Each number is 200 + 20 x the weight over its row's rms, rounded and kept within 0 to 999. Layers, rows and columns count from 0. The size before them is the row's rms in percent of the matrix's.

# layer 6 attention key, 768x768, rms 0.0608, rows 214-235, columns 576-639
115,181,212,205,189,241,187,196,204,180,201,176,220,224,180,179,211,195,190,219,184,206,226,233,207,202,246,177,201,215,228,200,206,224,205,200,194,223,180,199,182,205,196,177,204,177,211,219,196,177,208,251,192,210,215,210,198,212,202,221,186,170,210,200,178
117,197,205,209,224,228,192,186,192,177,219,174,183,175,224,220,190,185,200,194,211,192,191,225,170,221,181,226,156,187,184,199,208,171,181,203,192,190,206,227,189,194,219,188,208,229,217,169,176,198,203,229,211,228,194,233,210,219,206,200,196,183,194,188,186
116,207,167,211,171,197,155,184,201,194,188,192,202,171,210,195,217,227,181,181,166,221,203,176,197,201,219,224,193,216,195,224,196,190,181,195,188,195,193,229,204,195,217,189,210,206,223,224,182,185,196,228,183,222,191,201,196,212,177,250,232,226,196,185,160
117,186,203,179,202,191,213,209,193,204,183,186,178,181,212,178,186,209,179,217,234,172,187,233,203,204,208,224,180,188,183,200,167,201,235,188,178,214,203,183,183,213,164,224,218,168,230,182,203,194,193,200,217,171,221,247,192,179,167,175,227,215,198,193,208
117,188,182,215,197,196,196,202,209,208,215,196,183,211,206,193,194,185,178,196,208,203,205,235,204,202,231,202,171,193,185,183,195,180,243,234,197,185,178,219,170,185,232,215,196,215,223,232,190,189,191,206,184,170,186,164,204,210,227,191,195,243,194,210,189
117,206,199,194,177,216,187,202,158,197,177,203,209,225,201,205,181,205,197,192,202,174,203,192,186,186,219,171,205,190,226,208,216,203,164,222,211,230,237,171,214,224,199,194,192,217,219,190,224,196,200,200,207,189,181,214,252,217,191,232,200,199,197,186,229
118,194,199,195,195,235,188,212,163,247,190,188,199,192,161,211,190,212,175,231,197,205,191,205,191,199,151,190,168,214,213,207,210,184,189,212,170,242,235,161,193,194,211,244,213,205,212,207,187,191,177,202,221,213,227,196,205,204,224,194,187,202,203,196,187
114,184,214,205,196,178,176,186,226,210,195,194,196,216,188,217,168,183,223,219,238,201,200,162,179,195,204,180,193,215,211,193,155,204,178,203,203,206,201,198,199,188,238,198,183,219,194,209,217,198,199,217,200,226,190,190,181,181,213,218,189,186,192,176,214
117,192,189,206,189,190,186,267,220,198,180,180,206,187,208,181,219,149,198,222,202,240,197,202,183,185,187,159,229,223,194,215,199,210,188,194,228,208,208,184,183,250,197,193,217,168,206,221,240,215,205,202,204,201,216,217,181,218,201,171,216,195,251,222,190
117,184,223,209,220,180,226,172,193,159,191,190,201,204,190,179,214,216,192,206,193,215,176,172,205,194,210,215,191,213,206,180,174,188,193,221,176,211,205,214,194,200,213,238,230,189,198,229,196,218,230,194,184,209,202,197,213,207,172,189,181,229,171,208,205
115,198,214,210,196,208,198,219,166,225,219,229,202,166,185,189,199,190,182,192,189,151,221,209,194,199,187,176,195,190,215,187,186,193,197,218,200,186,216,196,152,212,177,218,207,233,202,198,215,226,206,213,260,191,178,188,204,224,202,218,213,241,198,198,240
117,184,231,200,203,165,178,240,208,199,188,202,206,201,208,193,209,218,222,207,202,197,171,164,169,198,228,225,153,229,182,195,203,202,212,201,194,220,173,166,200,191,217,184,187,226,190,225,210,183,192,197,236,217,183,169,185,177,223,232,212,220,218,191,219
115,180,182,197,210,241,176,205,184,233,243,200,183,171,249,220,206,189,190,193,180,211,189,194,185,188,211,204,186,183,212,213,187,161,161,214,186,231,243,225,221,209,208,213,179,201,177,216,194,190,186,194,215,201,193,203,197,196,239,189,200,189,222,200,236
117,194,231,195,231,166,208,189,222,219,183,198,235,170,223,221,182,185,203,188,166,213,191,211,198,180,191,168,205,187,167,174,222,163,222,202,223,174,199,176,193,189,215,208,221,223,221,232,209,188,204,221,193,196,215,215,182,200,177,193,230,174,172,175,190
114,183,202,195,227,181,195,221,217,175,171,222,263,215,221,193,193,185,156,206,219,203,203,191,233,225,193,202,204,214,196,218,242,201,220,210,188,206,203,198,176,225,239,209,200,211,204,211,190,148,198,231,181,194,217,211,215,244,173,169,211,208,206,208,193
118,167,191,204,199,192,193,219,202,189,194,166,199,201,214,202,182,207,203,170,204,224,217,199,197,219,172,179,180,217,185,213,201,198,196,165,231,184,180,177,211,220,160,186,228,208,191,208,195,211,188,206,161,208,203,222,189,173,173,245,199,172,211,194,185
115,178,216,209,159,166,200,216,230,191,200,180,186,199,211,199,219,209,200,201,189,165,179,210,243,222,221,199,223,233,225,237,168,197,222,190,208,181,223,163,175,192,218,205,219,219,178,227,180,209,228,210,220,211,176,247,174,210,207,196,199,207,207,195,209
115,220,196,184,205,166,208,191,216,201,212,197,188,210,176,202,193,214,212,191,196,205,194,198,160,222,207,145,187,235,183,207,207,193,179,230,190,178,216,191,164,194,192,206,213,183,172,223,199,176,156,213,203,175,210,194,207,197,214,183,194,186,185,178,147
114,224,197,239,217,204,210,219,209,183,186,166,197,182,209,209,205,229,206,192,212,195,211,225,217,178,228,175,218,244,212,168,197,211,233,208,210,209,169,177,186,176,192,217,205,161,194,211,209,185,173,185,197,190,209,174,168,210,221,195,177,197,201,195,207
116,221,184,226,196,202,243,225,184,192,176,198,178,234,187,267,206,220,221,207,205,186,227,164,191,170,190,237,206,186,198,175,214,189,228,198,201,212,183,194,224,204,191,187,190,199,215,186,210,159,190,224,192,204,246,226,240,195,211,213,186,237,201,186,190
115,206,189,207,219,211,210,201,193,212,214,200,224,197,215,203,180,203,190,226,186,191,185,193,177,177,168,166,231,181,212,233,197,201,203,187,212,221,207,166,193,191,204,212,189,232,210,213,190,189,195,191,204,191,219,200,174,190,212,169,214,212,208,185,204
118,207,201,199,250,188,182,212,199,218,216,220,190,199,165,152,169,197,206,218,199,219,191,189,189,237,222,203,213,207,200,204,213,193,209,191,217,230,195,193,168,193,190,215,199,206,180,184,201,165,199,208,178,190,218,199,177,200,216,209,222,187,207,194,253